Weights of a small GPT-style language model, trained from scratch on English Wikipedia.
Size: 14 layers, 2 heads of 32, vocabulary 2048, 1.02M parameters.
Architecture: rotary positions, biases, untied embeddings, attention and MLP in parallel, capped logits.
Each number is 50 + 10 x the weight over its row's rms, rounded and kept within 0 to 99. Layers, rows and columns count from 0. The size before them is the row's rms in percent of the matrix's.

# layer 9 MLP up, 192x64, rms 0.135, rows 131-191, columns 0-63
102:56 33 50 40 46 37 50 65 36 56 49 48 50 51 62 56 25 58 48 48 26 53 53 61 37 41 61 61 49 48 55 61 57 53 52 54 60 49 52 52 45 53 50 63 44 52 49 61 43 66 44 24 65 29 38 47 54 62 55 64 43 45 38 61
110:48 48 60 59 48 45 58 38 40 56 51 54 43 49 60 49 56 45 44 33 60 57 61 55 47 34 32 64 46 64 45 42 50 42 36 46 45 41 33 56 67 54 53 47 51 72 71 31 56 40 32 64 46 57 49 55 54 48 54 67 40 51 31 58
099:35 56 27 62 49 57 59 45 56 49 60 53 57 35 56 51 41 39 41 35 45 37 55 43 37 47 66 51 43 41 47 56 52 55 51 55 33 49 34 57 45 56 60 49 55 50 53 51 27 52 63 40 74 48 42 57 64 55 32 37 52 53 70 52
100:55 44 42 65 28 41 52 45 41 46 42 58 67 45 72 65 49 54 43 52 47 50 36 38 59 68 67 58 44 61 59 46 59 52 52 59 51 53 42 49 45 56 32 58 48 74 67 51 48 49 40 33 54 64 59 40 44 38 50 41 50 44 39 56
101:54 41 67 52 38 54 41 50 53 70 49 62 59 54 54 50 37 63 55 54 49 38 64 40 32 66 46 32 27 36 40 51 60 43 54 62 55 68 41 54 36 51 49 45 43 71 48 45 36 44 48 63 51 53 61 45 46 54 54 60 59 40 37 53
105:65 54 61 38 45 60 40 51 60 43 53 53 31 36 38 64 56 66 48 48 48 39 56 61 40 33 42 58 40 61 54 44 56 59 43 56 66 52 54 48 43 59 58 29 56 46 32 60 70 37 61 33 57 59 42 50 56 42 52 60 38 48 46 42
098:48 49 30 27 45 39 47 42 43 58 64 50 37 45 28 55 59 51 63 56 68 54 52 46 59 46 45 67 50 48 62 56 45 36 36 61 55 66 49 40 40 44 54 48 48 61 42 60 55 48 76 55 62 32 57 53 58 44 58 46 42 42 45 56
125:51 50 66 56 75 40 40 39 52 37 58 34 37 61 47 55 73 49 50 63 52 42 42 63 57 55 51 48 52 55 47 38 61 47 69 37 43 48 48 38 32 56 56 60 48 45 33 52 55 54 42 34 27 53 53 48 67 45 54 47 55 50 58 54
092:45 62 41 51 47 60 58 55 51 48 58 48 61 56 26 69 70 56 55 50 68 41 50 35 39 42 32 39 55 61 62 52 48 52 41 42 55 58 55 46 33 49 49 53 54 54 64 59 38 52 59 38 28 39 69 61 40 45 45 40 41 49 58 45
099:45 47 55 43 38 64 35 29 35 46 44 28 65 59 63 46 63 68 51 42 55 50 32 59 55 55 49 71 70 32 46 57 49 36 53 43 60 50 61 47 43 47 50 59 51 51 35 64 60 48 51 52 61 48 49 40 50 44 44 43 41 40 57 52
105:49 55 58 64 39 55 50 62 46 71 43 49 60 24 60 48 51 33 40 51 52 63 47 47 52 46 47 33 43 57 60 51 38 49 40 57 58 50 47 53 68 48 49 52 28 38 34 42 76 43 62 51 42 49 39 47 60 43 62 40 58 57 57 56
094:46 71 54 50 44 45 54 51 73 61 27 49 51 35 45 44 43 39 50 58 35 31 42 47 56 53 44 38 46 51 38 48 61 55 49 43 50 65 56 56 61 47 50 43 55 59 30 33 69 43 60 49 39 41 38 45 71 63 56 57 59 50 53 49
105:46 42 42 56 48 54 50 46 62 57 50 36 38 45 59 50 45 58 48 61 66 36 49 54 59 60 48 44 48 75 54 41 34 56 57 40 42 42 48 42 48 41 56 62 53 44 41 44 56 23 67 37 29 51 69 58 57 52 62 68 46 57 49 63
091:40 44 50 67 56 40 51 48 39 55 56 51 60 32 46 45 56 42 53 36 59 61 47 65 54 53 40 55 64 36 52 52 34 47 47 63 49 58 67 31 36 58 40 73 58 55 47 51 34 60 42 58 61 69 41 46 44 60 45 54 36 45 38 63
105:53 58 47 54 33 52 36 40 41 80 54 56 45 49 51 56 41 47 58 43 54 69 55 44 58 77 61 57 42 33 57 52 46 41 70 52 45 52 43 33 47 63 63 60 52 44 62 48 49 54 45 48 49 37 49 50 39 54 30 62 53 49 39 41
111:39 38 42 44 46 42 42 66 57 58 49 49 43 37 78 52 38 57 36 58 53 32 66 57 74 58 55 42 37 56 44 47 36 69 50 41 41 42 51 43 37 56 41 51 51 54 46 48 46 46 54 55 41 46 55 57 68 44 66 60 53 38 59 60
094:55 43 59 44 44 62 45 40 61 44 58 32 65 45 53 39 39 45 55 41 56 72 42 49 46 68 41 44 49 58 52 57 58 44 49 58 36 48 65 40 37 55 46 35 36 60 60 59 56 58 52 49 57 41 37 49 44 43 33 46 32 44 52 79
105:40 39 57 46 53 48 43 53 55 45 58 59 40 38 45 53 50 42 69 50 50 69 56 48 28 56 58 45 60 62 26 71 42 45 39 66 55 53 67 44 41 53 43 43 34 48 54 48 56 40 33 48 71 56 56 48 45 59 51 51 67 51 61 35
083:40 30 62 50 40 55 46 69 47 53 56 51 30 41 47 47 54 59 48 47 52 22 45 43 42 41 35 63 56 49 38 56 44 40 52 64 38 49 44 39 56 42 43 48 59 45 54 48 49 46 62 53 50 61 49 49 72 50 65 67 62 58 36 69
080:37 48 39 64 67 50 50 51 37 32 37 72 69 69 54 56 64 60 64 51 62 58 53 43 36 43 59 58 41 46 55 59 39 42 52 49 65 38 44 40 43 50 65 48 41 57 55 47 46 49 37 54 48 51 47 59 40 34 32 50 38 60 51 44
110:53 53 55 50 40 60 41 43 53 52 52 55 51 48 61 39 30 34 51 52 44 34 41 35 47 54 42 37 79 62 56 49 53 63 33 74 50 51 64 52 51 53 43 66 41 52 45 51 61 68 43 53 47 39 41 46 46 39 48 50 73 58 47 57
111:48 51 48 63 54 51 53 47 48 60 79 25 34 52 52 41 53 31 53 61 41 47 49 41 52 47 46 45 67 48 36 54 50 54 58 36 41 54 54 43 63 61 33 48 37 49 34 65 66 65 54 29 45 48 53 60 46 54 59 56 57 61 50 50
078:30 41 46 62 24 43 47 67 39 47 58 52 44 67 53 53 64 62 57 78 64 48 52 46 48 42 62 57 59 48 25 54 58 41 49 39 43 47 47 45 54 54 29 51 48 55 42 47 46 43 39 60 46 62 41 45 46 50 58 57 45 51 59 61
087:29 48 53 57 40 58 58 38 70 44 51 54 52 50 48 49 51 69 45 58 59 48 59 38 35 60 53 52 64 63 50 63 45 52 42 44 53 56 64 45 36 42 57 47 34 55 53 34 40 59 23 59 49 54 53 47 38 37 53 68 37 47 36 39
094:57 44 48 58 43 61 56 47 38 35 54 55 53 35 44 60 39 31 56 49 45 56 41 37 47 48 50 52 37 40 48 63 40 44 45 62 40 59 83 42 63 53 38 53 67 63 52 54 41 54 45 56 63 65 51 51 65 39 50 43 44 40 32 59
095:76 50 33 62 55 55 46 56 61 53 51 67 43 48 34 48 50 55 47 58 51 40 52 39 67 33 61 62 58 44 39 46 38 58 39 55 41 56 59 40 36 52 58 50 63 42 59 39 50 41 52 49 46 61 48 47 47 56 41 39 30 74 40 62
116:57 46 56 28 68 51 46 55 37 64 62 56 43 64 44 49 49 48 51 38 52 42 47 45 55 60 38 60 62 50 48 41 27 54 61 62 49 41 50 54 32 50 46 39 79 55 33 70 56 42 48 50 50 35 49 48 44 58 63 48 42 56 48 62
098:52 41 33 71 61 57 41 37 57 62 43 46 54 43 70 38 53 41 36 56 53 51 47 61 65 63 53 47 25 36 35 43 54 46 52 44 48 51 60 58 28 48 48 51 52 46 43 36 57 45 45 58 45 67 40 49 56 58 51 65 46 66 45 37
114:45 48 59 29 53 48 62 39 50 49 62 52 50 48 58 52 58 61 56 49 51 58 46 52 45 39 47 59 48 39 55 77 38 58 52 46 44 36 32 42 54 55 40 35 58 66 46 70 43 44 64 47 69 61 64 42 49 48 54 33 29 40 62 53
079:49 59 57 54 44 55 55 50 73 45 53 45 67 70 47 66 45 55 44 39 53 68 57 52 38 47 45 58 39 58 45 40 40 47 44 32 32 61 34 41 62 71 51 53 42 53 56 50 59 47 72 39 53 51 44 47 58 44 32 44 35 57 43 45
088:54 55 39 58 15 54 62 45 62 63 41 49 48 44 46 52 31 40 45 51 63 63 46 38 48 54 55 69 34 60 32 55 36 49 64 49 56 41 61 43 62 48 47 44 52 56 46 37 53 35 50 60 59 38 55 55 42 48 68 50 54 62 54 51
101:38 53 31 39 68 43 54 67 54 64 52 55 58 42 34 39 70 56 54 63 58 53 50 53 52 42 38 63 32 31 28 38 42 41 49 53 45 51 53 42 49 58 57 37 43 49 59 50 67 38 40 55 53 67 52 53 47 41 50 65 49 56 47 44
111:25 57 53 52 73 55 44 67 48 42 53 47 53 47 54 45 68 69 49 46 53 62 51 53 45 52 59 58 37 46 31 71 38 53 46 35 52 61 59 41 48 51 46 56 55 54 45 44 64 47 53 57 36 47 50 65 42 46 40 59 37 36 31 51
106:39 40 57 50 63 68 38 58 54 54 52 52 46 46 53 38 44 43 44 42 55 37 56 52 42 51 53 28 86 35 50 66 36 48 51 49 50 48 41 49 40 55 40 47 43 46 39 41 50 65 56 54 54 43 62 52 51 59 29 44 53 47 54 75
107:58 56 57 50 45 34 21 53 44 46 58 50 49 52 53 36 48 54 52 64 61 67 61 36 71 52 47 34 56 41 69 52 54 59 53 59 45 41 52 42 48 49 41 59 47 47 76 52 37 70 37 50 46 36 66 51 43 50 40 45 57 49 48 51
116:64 44 55 41 47 39 49 39 40 39 57 46 45 58 60 46 56 58 38 44 40 37 47 46 58 33 52 53 60 38 59 51 63 35 43 49 60 58 46 46 42 78 41 51 56 59 53 49 71 54 40 44 53 48 64 52 56 65 27 64 52 32 34 51
096:69 56 47 59 59 32 52 41 54 33 53 35 56 65 51 53 50 53 59 56 64 32 43 57 63 48 64 58 49 42 55 48 60 42 47 41 24 56 51 50 39 48 51 43 51 65 65 47 51 60 30 54 27 50 45 48 47 66 54 59 49 60 34 50
078:41 47 50 55 55 47 37 48 44 49 50 55 59 48 29 52 49 64 37 58 38 37 48 59 34 42 47 49 59 50 62 38 64 49 77 52 61 71 58 50 37 62 50 66 51 44 61 50 55 55 41 56 42 53 35 56 48 68 46 41 35 48 38 30
104:37 50 54 70 49 56 62 47 52 58 58 60 36 37 60 41 42 50 37 37 41 44 56 68 59 53 59 44 47 62 45 65 63 67 41 55 33 45 54 62 39 49 55 59 44 61 48 38 27 70 62 48 63 48 49 45 51 53 31 49 48 46 46 39
105:52 63 55 63 49 41 58 41 49 63 47 52 57 56 50 57 39 58 57 47 37 40 53 38 53 56 47 69 40 67 55 32 54 28 56 65 51 49 50 51 59 46 54 39 32 74 50 46 39 40 38 47 47 55 48 56 60 61 49 47 63 57 23 41
095:46 44 41 66 36 59 36 40 69 51 40 41 45 53 51 51 59 45 65 59 40 41 34 54 29 51 52 56 61 55 33 56 64 52 56 33 48 42 45 43 47 63 53 47 38 51 59 41 45 53 40 31 37 66 47 64 40 53 42 59 67 53 62 45
096:62 55 48 38 42 43 42 40 40 45 67 43 54 53 59 40 46 55 37 49 49 46 40 63 51 33 59 60 53 63 46 62 52 54 48 57 39 51 56 54 40 84 55 39 57 53 41 61 39 41 53 40 72 58 52 48 58 61 59 31 50 37 36 57
112:56 34 46 55 71 41 55 39 55 44 61 45 48 39 54 54 52 32 64 47 42 31 43 64 60 34 59 42 44 41 37 46 49 48 70 47 66 53 41 37 46 54 42 56 51 53 41 55 56 65 55 34 72 36 51 68 64 48 49 49 47 57 57 45
091:51 40 67 37 56 54 32 29 48 47 52 57 48 42 40 41 51 63 45 51 44 41 55 49 62 40 71 42 71 31 57 59 60 58 71 54 54 55 58 41 47 56 35 77 54 50 46 60 53 54 41 39 36 55 44 48 42 55 47 49 54 51 45 40
097:45 56 67 46 59 54 45 57 40 47 47 57 46 50 65 80 60 61 58 46 56 47 58 50 39 56 53 32 54 54 55 66 58 55 68 41 44 27 55 49 37 29 43 47 53 54 50 41 54 52 59 42 45 49 58 45 37 44 48 34 29 57 59 62
099:50 51 47 52 62 46 48 49 56 30 52 23 45 35 65 49 67 50 38 50 57 37 63 69 65 45 64 55 45 63 60 48 63 63 67 40 63 36 40 48 39 52 64 45 36 47 56 58 57 52 52 54 47 60 49 43 38 42 51 53 48 45 36 38
089:37 47 48 46 51 48 59 52 48 57 33 30 64 49 60 64 57 51 52 67 49 39 54 53 56 56 53 64 49 64 42 55 57 47 50 37 53 48 62 36 57 51 55 54 50 40 65 46 65 51 53 55 14 57 34 31 56 34 53 44 46 44 36 53
089:61 38 48 44 45 66 54 64 62 62 51 43 52 41 56 48 43 48 45 48 34 31 43 50 59 54 29 32 46 61 51 46 51 64 69 37 61 54 44 50 21 43 46 62 50 58 41 44 60 41 65 43 60 44 47 61 64 56 46 40 51 40 52 58
088:50 50 56 53 38 65 46 60 52 55 54 28 51 46 54 60 40 40 33 47 49 49 45 44 66 44 52 48 37 41 49 50 47 58 44 29 45 68 30 51 66 65 53 60 56 47 53 54 40 26 51 38 42 48 51 74 47 45 48 68 40 59 41 60
104:56 54 49 76 46 46 52 33 52 38 39 57 39 38 39 62 65 55 43 42 47 34 49 40 58 48 51 60 63 28 63 55 49 48 46 75 67 49 42 53 53 57 53 41 50 45 63 35 37 66 41 53 46 66 52 52 43 49 58 46 48 38 42 46
096:43 50 66 58 52 68 57 39 54 54 39 47 34 66 41 45 58 48 37 53 42 52 59 69 31 41 60 53 49 58 59 50 43 55 46 62 66 51 50 48 35 38 45 66 44 34 50 63 46 67 49 40 43 52 44 56 55 53 49 52 36 60 64 25
092:58 50 62 69 62 56 52 43 45 34 50 60 53 70 51 50 30 40 51 51 46 59 52 49 35 60 56 51 51 42 38 58 51 39 45 48 53 63 42 63 34 51 69 49 41 46 58 60 56 59 36 78 39 48 39 38 33 43 45 45 36 49 48 54
088:53 50 50 39 58 45 51 47 33 49 43 66 44 55 40 45 44 65 47 52 56 61 41 49 62 59 64 55 66 61 59 42 50 53 33 43 59 57 52 39 47 50 70 30 54 53 48 54 40 46 43 30 57 56 58 58 55 56 53 50 55 52 10 45
104:34 49 41 60 62 57 61 58 39 41 53 60 50 56 52 50 41 38 60 43 34 62 56 53 34 51 62 54 26 57 46 40 43 39 31 56 62 49 52 48 59 66 53 39 55 54 43 49 47 45 33 73 67 54 49 54 32 39 52 67 46 46 49 57
106:62 46 46 42 56 44 35 34 44 62 58 34 45 50 43 46 52 56 43 56 36 35 57 68 48 66 52 59 51 42 39 48 43 61 58 46 62 52 49 62 36 43 62 46 70 74 57 64 48 48 50 31 50 59 44 63 55 50 49 41 28 47 47 61
077:62 46 45 52 44 45 36 34 42 72 54 58 66 37 59 59 44 34 56 32 44 57 49 49 50 60 49 59 58 55 54 48 55 34 38 32 42 29 45 67 48 51 48 54 64 47 48 32 39 36 46 57 56 50 63 58 63 46 55 57 51 65 36 47
099:62 52 49 42 50 49 42 41 47 56 57 27 55 59 59 55 54 55 51 41 50 41 59 33 44 36 38 45 60 31 74 56 58 63 66 65 59 38 51 51 57 44 60 61 49 41 50 36 52 50 61 43 39 43 61 41 53 49 42 56 69 49 49 24
098:54 60 40 27 51 45 34 57 33 63 56 76 50 67 45 32 50 54 50 39 40 44 68 58 63 47 54 54 50 50 40 48 47 50 39 45 55 61 48 51 47 54 58 71 38 36 71 38 58 59 47 47 48 47 49 50 45 29 48 50 43 54 53 61
104:44 52 67 43 54 56 57 39 34 46 68 55 54 47 43 52 47 50 55 47 57 50 52 56 48 49 61 52 47 71 40 51 34 58 45 43 49 48 46 59 41 48 57 25 43 42 58 70 43 40 67 59 49 55 53 60 48 37 51 53 14 48 65 58
095:43 45 29 67 56 62 42 56 54 59 59 43 49 46 48 45 54 44 55 49 29 38 50 46 34 71 46 45 43 32 46 67 43 57 68 33 46 42 64 49 44 51 58 65 49 52 60 63 45 56 59 42 48 51 34 59 62 72 42 50 57 53 49 47
084:42 44 30 55 63 73 42 29 53 46 52 46 56 51 58 58 42 60 62 44 51 41 43 47 40 51 49 59 55 46 51 46 41 65 52 60 57 26 53 64 43 39 57 62 33 45 43 37 52 46 55 66 57 43 56 52 66 40 73 56 51 50 59 36